Part of a small language model's weights: LayerNorm before each block.
Each number is 50 + 15 x the weight over the matrix's rms, rounded and kept within 0 to 99. Layers, rows and columns count from 0.

# layer 5 MLP down, 128x1024, rms 0.16, rows 0-54, columns 256-383
27 58 62 46 49 61 42 50 46 35 49 52 64 46 47 54 60 70 49 21 56 59 44 37 63 36 72 63 40 60 48 66 41 43 43 56 42 41 10 59 42 64 55 45 39 32 46 50 53 48 34 56 43 39 76 41 64 16 31 61 25 46 57 55 35 45 42 70 44 62 51 58 55 47 33 52 69 43 65 37 47 56 49 46 48 40 57 60 29 40 54 41 51 50 61 63 48 57 61 39 55 53 74 58 55 56 39 25 49 65 43 64 51 20 46 47 43 20 60 53 45 21 73 67 66 44 46 42
26 69 51 57 59 84 68 70 74 46 47 44 62 32 40 48 47 46 69 41 51 61 70 81 51 44 42 49 62 63 61 46 45 58 76 50 45 51 39 33 53 62 41 65 46 40 28 44 71 51 62 31 15 36 40 60 70 47 57 61 69 57 49 58 28 63 39 69 46 46 65 45 61 53 48 32 32 36 47 45 52 73 98 53 35 39 19 40 67 58 32 43 67 68 52 54 73 58 32 53 51 70 59 53 60 54 50 39 45 33 43 41 65 47 47 13 73 28 48 35 42 51 55 62 73 43 66 33
37 48 65 49 55 58 76 54 40 57 39 47 39 61 36 66 57 40 63 58 34 62 50 48 50 54 64 60 17 61 48 66 41 34 42 76 00 35 34 57 53 57 55 75 18 48 66 68 34 60 48 36 44 19 64 75 51 39 38 60 51 58 43 39 59 53 62 64 16 34 20 42 47 46 52 38 41 62 55 46 52 42 50 45 40 49 41 55 52 32 28 40 34 59 61 56 48 62 47 51 42 27 50 43 37 23 41 61 68 31 79 36 45 29 47 40 65 62 67 42 03 29 38 39 62 44 46 58
11 53 52 30 62 43 50 36 30 44 55 68 68 55 53 53 50 63 52 33 61 33 27 42 59 55 69 48 38 56 44 61 44 52 46 43 54 48 76 61 38 30 42 24 65 70 65 32 59 43 30 49 63 46 56 00 38 34 40 40 64 33 44 52 48 36 19 72 53 64 61 36 29 45 47 63 50 59 36 43 43 19 56 42 41 51 44 65 50 60 43 64 39 63 44 23 35 28 43 38 28 48 79 58 35 22 30 45 49 62 64 57 40 47 35 50 40 41 54 43 65 55 52 55 58 84 33 46
58 40 40 57 58 51 41 58 48 52 44 76 50 25 58 47 23 60 76 33 68 56 46 46 22 57 56 46 35 47 37 30 47 62 39 48 72 58 63 35 72 33 55 44 76 52 55 74 69 54 73 70 72 46 57 47 57 46 45 47 48 48 69 64 49 21 62 52 66 41 59 78 40 67 20 84 32 55 60 24 65 67 71 50 57 54 39 33 55 55 50 44 82 61 23 48 48 43 50 58 60 79 71 50 40 23 66 36 48 45 33 52 83 50 35 46 54 30 63 45 68 27 72 59 19 44 43 51
62 42 31 46 74 49 63 38 53 39 59 48 42 51 63 43 68 67 33 59 42 27 53 30 66 46 26 38 23 46 71 21 63 55 69 55 56 67 88 63 73 49 54 27 23 61 62 64 42 51 31 52 67 60 79 60 62 40 43 76 21 52 29 54 45 69 41 53 44 55 34 72 48 67 20 38 69 44 48 57 49 46 47 43 52 62 17 75 42 30 32 59 64 71 52 54 70 48 42 56 45 71 44 52 40 59 46 36 47 68 51 48 68 68 58 33 37 67 54 20 39 78 61 30 63 57 67 49
45 46 35 54 65 63 37 38 43 33 45 54 53 57 43 25 37 45 47 62 38 75 50 74 53 64 63 41 48 74 46 44 79 60 45 52 70 29 55 53 53 41 63 60 27 62 29 43 56 44 53 54 32 57 71 58 67 46 76 33 59 47 53 45 57 42 28 61 52 44 65 50 33 56 59 31 40 24 42 59 32 28 65 43 49 44 50 52 71 30 42 73 49 62 34 42 46 55 45 23 52 48 62 61 40 51 31 64 55 41 23 25 33 26 45 58 76 29 57 43 74 55 60 57 40 33 50 44
38 30 62 64 34 95 61 44 09 32 12 72 45 43 40 34 54 68 44 39 45 68 49 31 57 24 75 50 61 76 45 39 66 72 81 45 40 69 57 29 56 70 68 75 22 39 86 71 39 56 56 63 46 42 41 34 60 36 50 74 45 73 42 37 70 63 46 36 60 45 61 58 59 58 25 56 51 58 55 56 46 41 57 38 53 47 28 67 58 59 62 74 29 55 79 81 47 52 59 66 42 45 53 59 55 56 75 54 59 79 35 51 38 51 47 74 59 76 63 24 44 41 58 33 42 53 59 46
67 56 56 73 46 57 54 46 34 63 80 36 27 44 30 79 61 61 57 48 42 57 46 42 60 62 60 73 02 39 56 56 59 50 71 62 67 47 55 64 26 41 28 50 46 33 60 78 46 58 50 27 55 40 22 41 45 41 73 82 41 47 47 66 36 43 65 28 57 61 15 61 61 37 66 27 52 61 58 26 48 64 45 63 45 62 42 25 25 66 64 28 57 41 56 23 43 52 34 35 38 47 39 52 20 47 36 58 33 59 47 46 95 74 55 48 70 49 44 36 54 43 33 52 90 50 23 58
39 69 59 60 44 56 59 73 55 42 72 43 66 55 50 66 45 60 20 39 58 51 51 59 60 63 53 80 68 45 44 34 46 74 59 44 27 64 66 59 60 76 38 49 43 65 41 32 42 35 44 65 57 76 52 38 59 40 20 71 68 47 57 24 57 61 63 34 57 46 64 45 49 42 49 27 54 61 23 51 58 66 31 28 39 45 54 59 62 47 39 47 66 43 58 43 92 64 57 52 64 55 30 56 41 64 41 63 66 76 43 32 63 67 57 67 48 61 63 65 43 49 48 58 61 43 67 56
65 53 60 55 73 50 61 47 40 37 56 43 48 59 44 44 51 88 46 49 56 66 80 48 80 56 57 62 65 49 54 63 56 73 46 60 76 51 53 51 37 61 44 63 84 50 70 66 51 60 45 89 78 29 31 34 67 33 50 59 64 64 42 78 64 33 49 68 41 18 41 42 81 44 45 49 71 29 51 55 60 77 42 72 35 52 64 46 23 70 70 38 68 43 53 72 55 54 58 56 39 51 46 49 60 64 49 34 49 41 45 63 50 42 59 49 46 56 38 55 25 49 45 62 73 18 37 45
29 51 51 40 34 39 49 28 34 58 43 47 56 52 43 46 54 44 54 27 47 39 56 24 14 53 54 27 80 40 62 46 53 35 40 40 33 56 42 30 50 66 53 67 49 44 56 38 35 66 57 40 51 39 62 52 44 39 18 36 46 09 34 28 42 52 49 48 88 19 66 41 50 35 49 38 24 58 54 30 50 47 48 46 54 42 72 46 56 52 70 45 45 71 55 43 22 62 52 55 33 46 52 32 51 55 76 47 29 72 61 30 55 45 47 56 39 58 51 14 55 37 28 77 44 66 42 53
57 40 28 46 41 57 54 54 85 43 59 52 38 46 33 60 57 35 16 36 47 70 30 60 49 41 40 68 45 48 52 59 67 80 59 55 45 33 65 29 23 53 13 52 41 50 57 67 46 79 36 49 73 57 53 92 66 41 54 31 48 58 51 61 50 36 36 56 44 52 41 45 60 48 32 46 59 52 78 63 70 65 12 85 52 55 52 27 54 49 50 74 43 50 46 45 34 65 51 29 40 60 44 50 61 80 43 35 40 39 45 42 50 25 38 36 48 32 54 69 49 27 64 56 54 48 52 66
69 64 48 58 45 57 47 42 52 56 54 32 48 11 67 53 45 15 56 69 37 45 63 48 69 65 77 37 43 47 51 67 68 52 53 60 45 74 30 46 80 68 52 30 61 54 26 57 72 59 51 40 62 75 53 43 48 52 61 59 33 83 60 87 40 29 89 49 73 37 46 56 36 52 74 66 74 40 36 92 48 60 51 49 50 51 26 40 26 67 60 33 27 69 28 80 53 47 58 71 50 45 50 39 71 68 35 63 46 64 33 33 41 36 41 60 19 36 46 44 72 60 49 36 57 39 77 45
35 49 40 27 67 65 41 57 38 59 42 15 70 53 22 34 55 21 60 40 22 51 68 68 49 35 67 74 62 57 64 57 57 88 50 44 33 44 45 40 51 46 56 44 63 54 53 49 60 53 64 58 60 43 43 66 48 34 66 58 66 37 32 29 65 52 63 33 62 43 50 33 36 29 10 68 34 80 63 49 53 60 64 86 48 67 40 63 38 55 41 42 59 62 34 60 45 60 53 51 37 54 70 38 77 57 63 41 36 26 57 52 19 56 71 64 57 42 55 82 38 67 49 64 51 56 79 60
63 59 31 85 64 49 48 55 61 65 39 70 60 73 60 69 39 30 54 71 75 84 45 63 62 80 61 41 33 53 53 53 56 40 55 44 62 56 66 52 46 45 73 45 56 37 49 34 32 63 44 36 78 43 64 26 37 91 44 44 51 69 48 39 70 35 39 76 41 34 52 54 31 39 65 45 21 44 41 49 51 51 48 47 42 37 08 45 64 63 78 73 51 48 62 60 51 52 59 31 24 54 64 63 44 52 36 46 61 54 51 70 56 49 43 50 79 44 44 49 71 55 44 51 59 31 57 65
47 59 39 44 63 29 69 59 51 64 66 34 55 53 33 46 45 76 47 48 42 33 46 58 32 54 41 33 75 58 54 55 50 54 60 54 72 42 83 40 20 59 51 26 82 44 40 43 49 41 50 42 41 73 70 55 50 41 44 44 42 41 32 41 38 61 55 52 42 54 46 51 24 36 25 20 68 28 47 50 55 79 47 21 41 46 51 61 53 61 58 69 65 50 69 54 76 47 38 45 55 49 62 43 48 70 51 58 46 52 51 47 45 31 44 75 47 26 55 67 28 36 93 23 72 38 20 66
70 68 36 66 64 71 37 86 59 67 37 43 75 37 68 68 50 53 62 33 48 47 49 55 42 55 23 56 29 53 49 67 52 52 50 57 48 56 66 52 51 68 19 17 52 24 61 53 43 47 31 15 28 70 55 58 60 63 43 55 52 31 42 43 39 36 36 59 52 35 38 58 59 51 53 47 42 23 51 56 31 43 33 40 87 63 26 54 63 49 51 55 62 36 51 75 39 75 45 67 56 46 50 35 37 22 45 62 24 41 61 30 68 49 48 49 43 50 52 49 79 62 61 33 60 52 92 58
54 42 44 51 51 46 59 35 28 64 61 74 67 44 47 45 51 58 57 42 43 71 46 45 41 51 38 31 55 64 45 37 65 58 50 69 73 13 55 54 27 37 45 65 37 49 27 68 35 69 48 65 71 61 26 50 63 63 61 40 67 49 85 51 47 39 25 49 42 84 43 62 41 57 64 07 45 46 54 34 58 55 54 67 61 80 48 64 55 35 69 29 28 53 42 52 24 66 56 49 46 25 15 58 44 30 46 59 56 64 33 43 65 57 15 69 47 57 67 53 51 36 47 50 43 39 34 57
46 52 40 52 36 31 49 68 42 24 51 32 59 40 40 63 46 42 60 62 53 64 42 56 57 62 17 21 53 37 62 30 43 54 64 54 69 83 43 45 75 59 55 62 59 64 56 30 36 45 63 56 45 36 47 42 57 60 82 43 74 48 68 44 68 52 45 18 68 46 34 51 64 36 46 66 16 56 47 58 44 26 49 60 48 66 59 36 57 41 68 28 40 86 60 56 52 69 68 57 53 50 31 60 52 57 86 48 72 65 23 30 56 76 66 44 61 48 51 80 63 46 46 50 65 28 55 36
44 41 70 39 57 44 32 46 47 61 81 45 53 47 55 53 43 57 43 41 33 45 37 46 52 44 38 57 29 40 26 45 49 73 80 58 54 48 64 71 73 59 28 43 63 62 51 64 45 34 51 55 67 48 52 50 46 55 63 87 53 56 32 76 42 34 50 44 21 30 36 66 54 56 63 00 63 54 57 50 41 18 40 47 51 46 52 43 79 53 31 48 21 63 57 59 33 53 66 35 36 33 64 53 45 61 54 62 45 57 48 76 58 27 69 77 75 52 52 58 43 57 78 57 60 68 64 57
20 47 57 31 51 45 30 49 47 39 67 32 43 56 53 57 43 68 60 22 55 29 64 72 32 29 78 34 58 33 65 50 65 48 67 12 53 35 44 68 60 43 54 60 60 33 44 66 52 57 34 52 64 33 58 52 23 49 38 40 56 46 48 56 35 53 54 58 52 56 21 56 58 54 54 43 49 68 39 20 63 57 59 32 54 40 41 48 48 24 49 36 62 59 78 29 78 40 41 53 65 66 69 53 53 32 61 33 49 54 41 31 36 39 41 58 53 45 38 47 69 29 42 62 47 91 42 49
57 44 60 40 58 50 34 48 86 66 52 80 40 82 54 39 36 50 24 65 59 58 41 48 19 59 42 48 46 61 50 52 65 61 56 56 40 60 34 35 60 67 78 49 55 81 38 60 66 49 55 35 48 44 57 44 33 59 47 43 39 51 35 44 38 27 64 49 08 64 62 50 36 29 57 44 57 78 51 64 64 66 73 70 56 58 51 49 61 50 36 54 33 49 35 41 76 63 45 41 60 64 41 59 51 78 39 54 51 54 45 41 47 39 34 32 35 35 77 50 54 15 37 58 48 68 26 34
33 68 43 52 44 46 45 49 66 54 31 77 64 58 31 49 66 46 42 63 54 26 44 74 43 33 56 72 47 68 42 45 39 33 45 34 54 45 61 61 36 83 41 40 62 54 58 25 45 24 46 66 65 67 35 32 31 46 53 75 50 45 35 30 45 71 43 48 64 56 61 48 33 74 50 32 53 21 52 54 76 55 49 42 57 41 29 49 35 33 49 53 28 63 47 45 52 46 64 79 88 39 66 88 40 34 50 60 57 56 51 39 39 35 52 58 50 63 61 52 61 37 57 14 49 57 39 35
53 48 53 49 43 56 14 54 20 45 30 63 37 49 55 66 59 54 70 53 58 47 52 90 48 26 47 57 52 53 39 79 54 70 51 56 55 51 51 46 33 83 38 65 68 27 45 67 11 55 39 26 46 27 35 21 18 19 39 31 48 36 49 61 33 56 56 42 37 46 41 51 34 40 61 33 73 57 53 57 23 31 37 58 42 38 43 34 76 40 51 62 52 67 43 51 29 56 36 60 48 52 29 35 31 50 44 52 28 48 60 57 45 53 77 58 32 65 39 45 46 37 63 45 26 43 45 20
14 58 54 67 25 41 36 34 66 63 66 48 71 42 36 50 51 45 47 72 53 28 64 56 47 37 21 59 36 55 67 11 49 53 69 54 23 52 73 54 63 50 35 58 40 53 44 68 64 46 50 44 46 54 53 52 65 47 31 60 52 49 43 62 52 31 25 61 67 54 76 50 35 64 53 41 63 00 49 40 42 32 54 30 38 47 60 51 24 44 35 43 56 53 63 27 50 60 51 59 29 16 55 26 61 65 71 67 43 45 65 53 27 26 54 50 53 74 48 57 08 40 45 78 60 63 57 51
27 45 75 42 54 33 39 63 37 46 51 42 59 43 33 54 44 60 14 64 63 23 73 51 72 39 32 58 56 27 43 48 62 76 58 58 46 61 40 43 11 54 57 53 52 47 57 47 60 63 38 41 37 62 40 29 22 37 43 32 48 60 40 58 50 79 56 53 62 62 56 40 33 66 64 61 59 41 68 58 42 27 27 38 46 50 52 46 51 66 58 39 58 46 43 52 58 54 33 39 66 34 80 69 47 26 51 45 19 20 65 63 54 44 56 28 44 65 25 58 57 53 33 45 47 42 41 53
22 42 67 59 45 52 62 47 52 41 47 51 42 44 75 38 41 69 53 60 54 48 46 22 47 46 57 16 45 58 30 46 27 43 28 61 47 35 46 25 71 63 37 39 35 54 28 33 37 43 60 43 46 63 64 43 53 42 40 32 47 43 38 42 29 36 44 42 56 74 46 38 37 48 63 60 69 49 74 64 62 79 32 40 43 38 60 38 49 45 44 38 67 40 53 43 42 52 48 55 47 70 40 52 50 54 26 51 48 67 59 45 29 42 45 64 46 31 62 49 24 51 28 68 37 69 67 69
38 64 44 82 13 65 22 55 52 38 63 65 46 06 41 56 40 79 50 52 43 53 28 56 42 26 30 63 50 01 22 49 16 31 29 42 47 57 86 41 85 46 25 12 25 42 46 27 51 32 45 65 56 69 36 79 59 40 00 14 65 42 74 81 58 68 59 46 69 49 71 53 53 44 49 37 26 58 68 28 28 54 56 79 68 52 41 56 41 48 69 49 43 34 59 71 31 36 29 69 42 43 55 55 38 48 54 31 53 30 54 72 34 54 32 51 09 59 20 50 92 51 44 41 58 52 36 68
14 34 81 71 34 50 46 44 56 59 53 67 62 76 27 52 32 55 50 53 37 78 53 51 62 78 53 39 31 47 49 64 21 40 68 40 51 54 72 65 37 40 56 49 59 57 59 54 67 46 64 86 61 54 54 59 51 73 33 46 55 25 36 54 69 48 50 62 28 37 60 87 53 44 58 61 41 20 49 41 49 44 68 45 40 48 48 49 40 57 63 62 20 63 44 52 31 52 59 61 42 39 58 61 60 53 58 46 46 38 65 38 42 93 45 40 37 57 18 47 39 64 72 24 54 45 65 57
51 47 32 33 54 64 52 35 48 52 58 41 43 68 73 62 40 63 34 59 60 58 23 52 30 56 62 19 27 43 53 46 49 28 23 18 57 60 28 53 50 56 36 50 04 61 51 65 23 32 19 66 17 51 52 72 54 39 52 60 45 62 55 27 42 53 64 44 63 64 38 65 43 57 48 54 56 56 40 61 59 37 43 73 53 52 31 36 47 33 39 31 34 14 42 43 63 38 49 63 47 42 57 41 39 62 59 30 51 52 39 65 50 51 36 33 62 29 28 58 51 54 28 75 61 42 51 53
69 56 40 76 62 51 53 63 45 33 47 54 47 48 79 47 51 54 53 39 35 48 38 38 50 59 58 47 41 42 74 45 61 66 49 53 34 78 38 83 50 61 62 32 31 51 51 42 59 43 33 52 53 63 65 77 60 50 79 46 76 55 48 41 50 63 57 39 75 68 40 45 43 69 50 39 53 13 51 32 74 31 70 45 43 57 26 45 51 45 53 46 49 30 60 58 51 47 71 48 52 62 50 48 51 31 50 44 45 55 31 35 16 65 55 53 72 36 46 42 56 50 58 57 40 58 63 53
62 73 34 42 58 74 31 35 52 51 32 38 61 46 45 53 53 48 48 48 46 65 52 89 29 40 63 58 41 46 57 33 32 51 45 43 51 72 30 20 46 42 52 68 34 36 26 20 27 69 28 59 56 62 71 41 35 23 49 62 40 55 34 79 59 36 83 43 50 50 58 38 58 46 41 43 24 18 50 58 50 41 38 20 54 28 28 38 58 49 39 25 69 51 61 41 37 61 44 64 45 53 40 40 62 57 53 39 66 63 83 39 70 64 29 33 37 49 54 60 77 41 47 27 48 35 46 69
28 40 40 25 39 53 39 61 43 80 37 62 73 50 54 29 45 56 01 47 20 44 32 58 23 62 48 48 48 44 56 52 22 52 26 64 75 47 60 60 61 18 19 67 61 54 53 30 49 79 42 51 90 37 67 61 50 39 58 65 64 21 48 65 54 44 51 36 65 58 44 57 42 60 56 57 62 52 67 20 48 60 51 82 42 75 54 29 43 40 67 48 54 42 57 58 25 37 35 48 23 57 56 50 77 56 40 32 70 67 64 51 40 73 34 66 43 53 54 18 24 44 43 68 50 78 35 53
49 27 32 27 44 39 58 56 55 31 56 85 35 59 74 91 47 46 42 57 51 38 65 46 50 35 74 45 47 44 41 46 69 71 45 46 65 63 39 58 39 59 25 34 39 58 38 32 39 69 34 55 25 25 42 53 32 58 80 48 34 62 59 41 39 45 38 58 35 80 61 60 56 57 65 42 58 82 72 44 69 21 27 54 62 24 22 37 30 28 56 51 48 57 52 38 02 31 46 40 49 45 70 46 74 54 56 48 39 45 32 57 37 49 37 52 39 59 39 56 66 47 55 40 37 26 41 39
60 50 67 38 57 43 48 18 58 61 55 45 65 25 33 77 55 48 52 28 49 61 62 55 62 37 64 61 49 62 48 45 67 21 69 48 64 52 34 45 33 36 65 60 49 69 58 48 50 54 64 37 45 77 65 32 64 60 42 39 64 57 42 29 65 48 42 56 28 42 59 35 60 54 42 52 45 55 58 54 48 42 49 64 67 48 40 52 70 63 70 47 73 46 61 12 50 41 44 36 38 32 38 59 53 52 35 60 70 43 56 38 37 58 69 49 47 73 54 22 25 30 61 47 49 91 78 45
38 42 59 49 69 57 73 27 53 59 61 64 64 46 49 43 53 47 52 42 44 41 66 29 72 46 42 68 35 57 56 61 84 59 57 63 72 60 83 57 40 47 74 44 83 58 42 48 51 42 59 34 49 64 54 65 37 49 40 41 48 57 44 61 39 31 48 70 37 46 48 25 64 30 53 65 77 88 57 50 79 42 71 70 59 32 69 61 39 45 53 37 63 54 30 34 51 64 73 29 41 54 54 39 58 44 48 49 50 56 38 37 66 87 61 26 45 48 53 68 67 63 55 53 50 99 27 44
40 63 49 46 58 71 39 39 49 46 50 36 75 84 39 63 51 34 69 43 59 38 64 35 65 50 44 31 45 40 48 31 67 69 59 57 39 43 43 45 47 50 46 43 55 57 51 66 65 36 36 53 50 58 38 71 55 38 69 42 46 46 53 48 64 59 60 41 38 57 47 57 52 28 60 66 56 33 49 36 49 56 52 64 59 45 82 39 39 65 59 59 82 34 58 36 23 65 56 41 58 47 64 47 62 53 50 48 48 44 66 43 70 47 58 63 61 79 41 55 48 51 57 26 62 67 28 37
38 59 40 39 79 49 42 60 61 58 28 29 70 32 41 19 30 25 57 56 45 50 54 63 40 42 50 60 54 72 56 61 54 49 68 54 45 66 63 62 57 35 69 28 63 48 74 56 57 25 47 63 56 55 32 36 46 68 42 43 57 79 41 28 44 59 53 65 39 27 50 35 25 47 40 54 70 46 35 38 64 53 34 37 80 37 44 56 60 49 36 27 27 58 35 39 46 58 58 54 46 64 53 42 43 48 43 43 41 10 39 42 57 66 12 27 37 38 17 37 50 51 37 60 56 68 49 42
47 60 47 68 45 57 47 42 55 51 66 68 08 57 56 57 45 63 69 38 49 33 64 75 52 76 65 33 73 27 44 81 64 58 41 32 61 17 38 75 64 34 40 63 56 41 72 47 61 55 39 56 49 31 77 47 67 35 49 38 58 42 42 53 35 27 61 38 68 37 36 23 56 50 83 44 56 61 13 38 53 68 33 39 38 53 46 69 25 52 60 38 43 62 73 66 71 41 47 48 59 41 12 54 36 51 60 53 52 43 46 47 36 69 60 46 72 29 37 73 62 64 54 61 79 15 62 33
55 67 46 38 50 37 58 47 54 58 22 48 53 46 40 44 45 39 89 33 65 56 28 56 62 24 28 63 45 35 71 58 41 74 65 51 20 59 40 55 61 53 45 45 42 42 60 48 71 11 57 48 68 72 61 49 35 58 46 53 72 61 34 41 44 64 57 60 68 53 48 61 84 58 57 61 32 37 33 44 44 64 22 57 53 50 48 33 62 49 37 56 66 25 58 54 35 22 49 41 50 68 51 43 66 59 31 50 45 47 25 58 51 59 45 57 41 75 72 52 36 40 56 31 46 27 40 55
24 18 65 40 68 13 68 38 57 43 57 58 55 49 10 25 30 46 06 05 66 63 51 64 76 83 63 53 44 48 56 56 57 47 73 46 62 35 37 48 55 67 79 24 49 63 70 75 47 86 49 66 46 44 43 33 51 49 53 30 48 38 49 47 49 33 61 68 38 42 43 59 81 21 66 74 43 70 65 27 69 37 60 50 49 46 40 64 66 59 00 63 68 59 28 47 55 48 64 45 73 55 43 58 65 30 32 43 55 78 59 73 52 79 64 78 41 39 34 63 85 33 62 68 15 77 63 30
45 30 31 59 37 62 51 64 59 36 35 70 61 71 72 43 51 82 49 24 65 47 70 66 59 59 42 54 60 72 38 47 70 32 44 34 56 58 62 27 35 56 63 50 58 54 32 28 41 66 17 46 16 43 69 35 64 64 54 29 39 29 59 42 45 37 48 44 51 42 54 79 43 43 84 40 47 70 34 68 36 41 48 40 46 23 55 38 52 66 55 70 34 66 61 58 48 71 47 37 51 43 32 33 51 61 86 61 47 44 08 45 48 45 47 50 32 21 47 56 64 59 32 79 56 16 69 92
54 83 44 39 49 79 56 28 43 49 47 36 57 57 58 50 46 61 70 72 54 54 45 45 33 51 49 73 43 48 44 54 65 46 15 55 30 19 19 38 42 37 45 48 37 66 10 42 63 35 63 67 51 54 53 81 32 60 29 90 79 53 45 37 47 64 45 34 47 50 29 50 76 57 84 29 55 49 70 64 36 73 71 44 25 82 49 50 48 34 43 70 65 47 33 35 58 38 82 65 38 53 33 47 69 59 44 59 60 46 84 64 46 45 65 45 45 78 48 50 49 60 30 47 35 62 19 32
09 77 55 42 64 38 31 58 48 55 58 37 34 44 53 40 40 23 42 67 78 51 38 60 73 57 55 47 41 46 51 48 23 69 46 47 57 62 27 67 62 27 83 41 54 65 48 76 45 48 76 40 55 50 56 79 38 52 51 23 46 44 60 38 55 80 53 61 47 78 35 39 63 87 42 69 42 58 38 56 35 65 41 63 66 25 69 45 56 56 76 45 30 57 80 75 20 54 38 51 45 50 13 48 73 41 58 49 38 45 46 77 46 67 47 57 56 44 54 47 80 67 62 50 13 28 65 57
50 36 48 44 30 67 52 52 51 18 30 65 44 41 64 59 68 29 60 79 37 38 37 40 60 40 50 59 61 44 24 47 49 28 23 39 58 70 63 30 40 36 61 33 42 65 70 39 59 51 25 43 51 47 49 45 50 40 62 21 46 37 65 40 47 46 44 42 69 79 50 24 64 65 55 59 50 78 52 67 57 24 50 95 34 57 74 50 89 40 52 39 57 77 84 22 22 63 24 46 57 50 52 44 63 54 40 29 83 54 80 38 67 36 83 61 33 37 66 40 50 51 51 55 58 33 48 44
72 50 26 52 50 46 47 21 54 52 79 30 47 72 34 65 37 67 54 39 59 44 32 39 44 28 38 67 61 67 60 62 59 49 46 70 35 50 35 55 37 43 45 57 36 49 42 43 57 77 41 41 23 54 79 54 48 38 57 76 62 49 50 68 51 65 26 56 47 61 52 53 44 88 79 57 42 50 68 85 62 72 48 74 51 57 84 54 39 49 45 61 66 51 64 25 64 51 57 45 44 42 64 34 69 53 82 35 13 44 23 11 41 20 52 37 50 54 57 68 70 68 61 58 34 48 68 54
46 43 47 44 67 54 77 70 54 19 51 44 27 57 18 37 55 47 40 70 40 27 64 49 62 52 84 65 87 68 52 35 63 51 63 34 58 43 55 66 56 49 63 65 51 63 24 59 75 43 59 34 42 48 57 48 39 52 69 62 55 38 45 32 42 56 50 47 60 55 73 37 57 26 54 85 53 51 41 30 46 61 61 09 78 55 59 61 20 45 37 54 27 42 35 58 65 54 99 32 90 49 64 52 53 73 25 60 50 60 58 26 49 39 71 42 68 19 68 83 64 41 33 99 62 63 48 59
67 44 54 61 55 43 66 46 56 52 37 64 60 40 46 55 46 53 34 68 34 39 65 72 54 40 62 36 53 49 55 62 32 18 63 74 45 43 60 39 24 63 64 46 51 38 64 31 63 32 44 48 60 51 49 56 49 43 49 51 50 56 79 29 33 17 40 52 46 62 63 78 31 33 59 39 64 39 39 24 33 62 47 46 52 39 49 59 56 36 54 46 47 23 53 40 77 28 39 51 45 42 24 59 67 33 53 72 56 47 41 39 85 69 47 30 62 38 81 71 25 63 26 71 50 69 57 60
35 56 49 43 40 62 71 50 60 27 63 52 63 44 56 55 35 58 42 49 51 32 57 50 36 64 35 32 54 59 65 47 62 50 45 44 72 53 30 63 62 55 21 62 39 40 72 41 56 63 59 61 53 44 70 52 61 35 48 49 54 21 51 66 42 91 58 32 47 45 32 79 41 47 68 64 47 43 72 44 35 28 36 24 59 33 35 33 46 48 56 48 41 46 56 59 55 81 45 32 63 46 76 40 42 56 50 71 62 38 41 61 36 66 67 56 87 31 37 50 46 42 66 56 53 61 51 73
57 34 48 63 25 22 31 72 74 54 66 68 30 36 54 69 38 69 70 66 71 25 42 82 77 53 51 69 32 50 61 59 66 52 65 56 43 54 18 44 42 36 53 35 46 58 75 40 47 53 73 40 55 78 36 70 25 35 93 38 42 52 54 35 29 57 32 57 51 60 40 47 43 42 56 62 53 59 59 55 51 61 42 49 50 46 55 49 69 28 58 21 34 38 60 29 33 47 45 42 17 49 41 83 50 57 23 34 60 64 62 40 62 57 47 66 46 53 52 57 62 51 43 45 37 39 24 65
56 37 57 36 66 40 49 41 29 56 62 52 46 59 33 60 66 50 72 31 57 36 81 45 38 17 21 45 41 41 51 32 72 72 77 64 59 64 40 59 47 52 70 62 41 35 28 47 38 58 62 31 37 44 30 62 61 25 57 41 53 50 28 40 42 75 24 64 40 61 53 42 61 43 32 46 21 40 43 31 44 43 45 66 41 50 47 55 91 31 23 62 50 64 49 47 12 18 40 41 60 28 31 47 22 53 23 38 42 60 31 50 87 44 42 31 63 43 69 52 34 52 30 25 70 57 66 56
68 64 32 52 76 22 37 38 48 76 39 18 42 57 53 74 45 30 62 55 41 86 51 60 61 47 27 32 46 54 39 55 37 67 36 47 77 45 53 62 59 41 43 46 30 74 51 44 48 55 45 42 36 49 53 35 64 67 53 33 55 40 56 27 60 40 82 65 44 56 55 28 52 65 44 67 49 56 59 57 66 57 43 15 75 46 73 61 67 45 12 68 49 53 52 47 73 57 33 59 62 12 70 85 39 42 14 33 66 71 59 69 43 45 53 49 49 63 47 60 77 58 78 54 35 61 49 60
59 69 82 34 57 87 49 53 57 68 36 38 66 39 74 28 62 46 33 30 44 31 60 48 60 38 50 64 35 70 51 51 22 51 40 60 53 68 34 63 41 45 63 31 53 62 47 36 70 87 49 28 27 44 56 32 50 84 47 18 76 47 39 68 54 33 47 30 44 47 53 28 43 55 37 62 20 41 51 51 81 12 53 42 58 48 81 37 54 54 32 36 38 41 37 68 45 67 54 39 55 64 39 67 20 59 19 45 53 46 46 55 73 48 63 73 67 39 35 33 31 47 48 41 18 34 38 40
63 35 42 58 37 48 54 51 46 27 56 44 64 55 58 37 47 33 48 60 33 27 53 47 66 32 66 55 50 45 56 75 36 48 61 46 32 60 31 48 28 42 17 67 51 53 44 36 46 38 60 35 37 43 52 30 80 46 29 49 69 53 48 60 50 56 50 28 63 48 32 67 65 60 55 43 46 71 47 87 38 50 60 57 36 05 45 55 59 54 70 41 58 65 65 47 40 51 33 59 44 39 65 26 54 39 62 55 49 62 78 79 08 64 58 38 26 40 59 44 43 77 62 54 04 58 10 78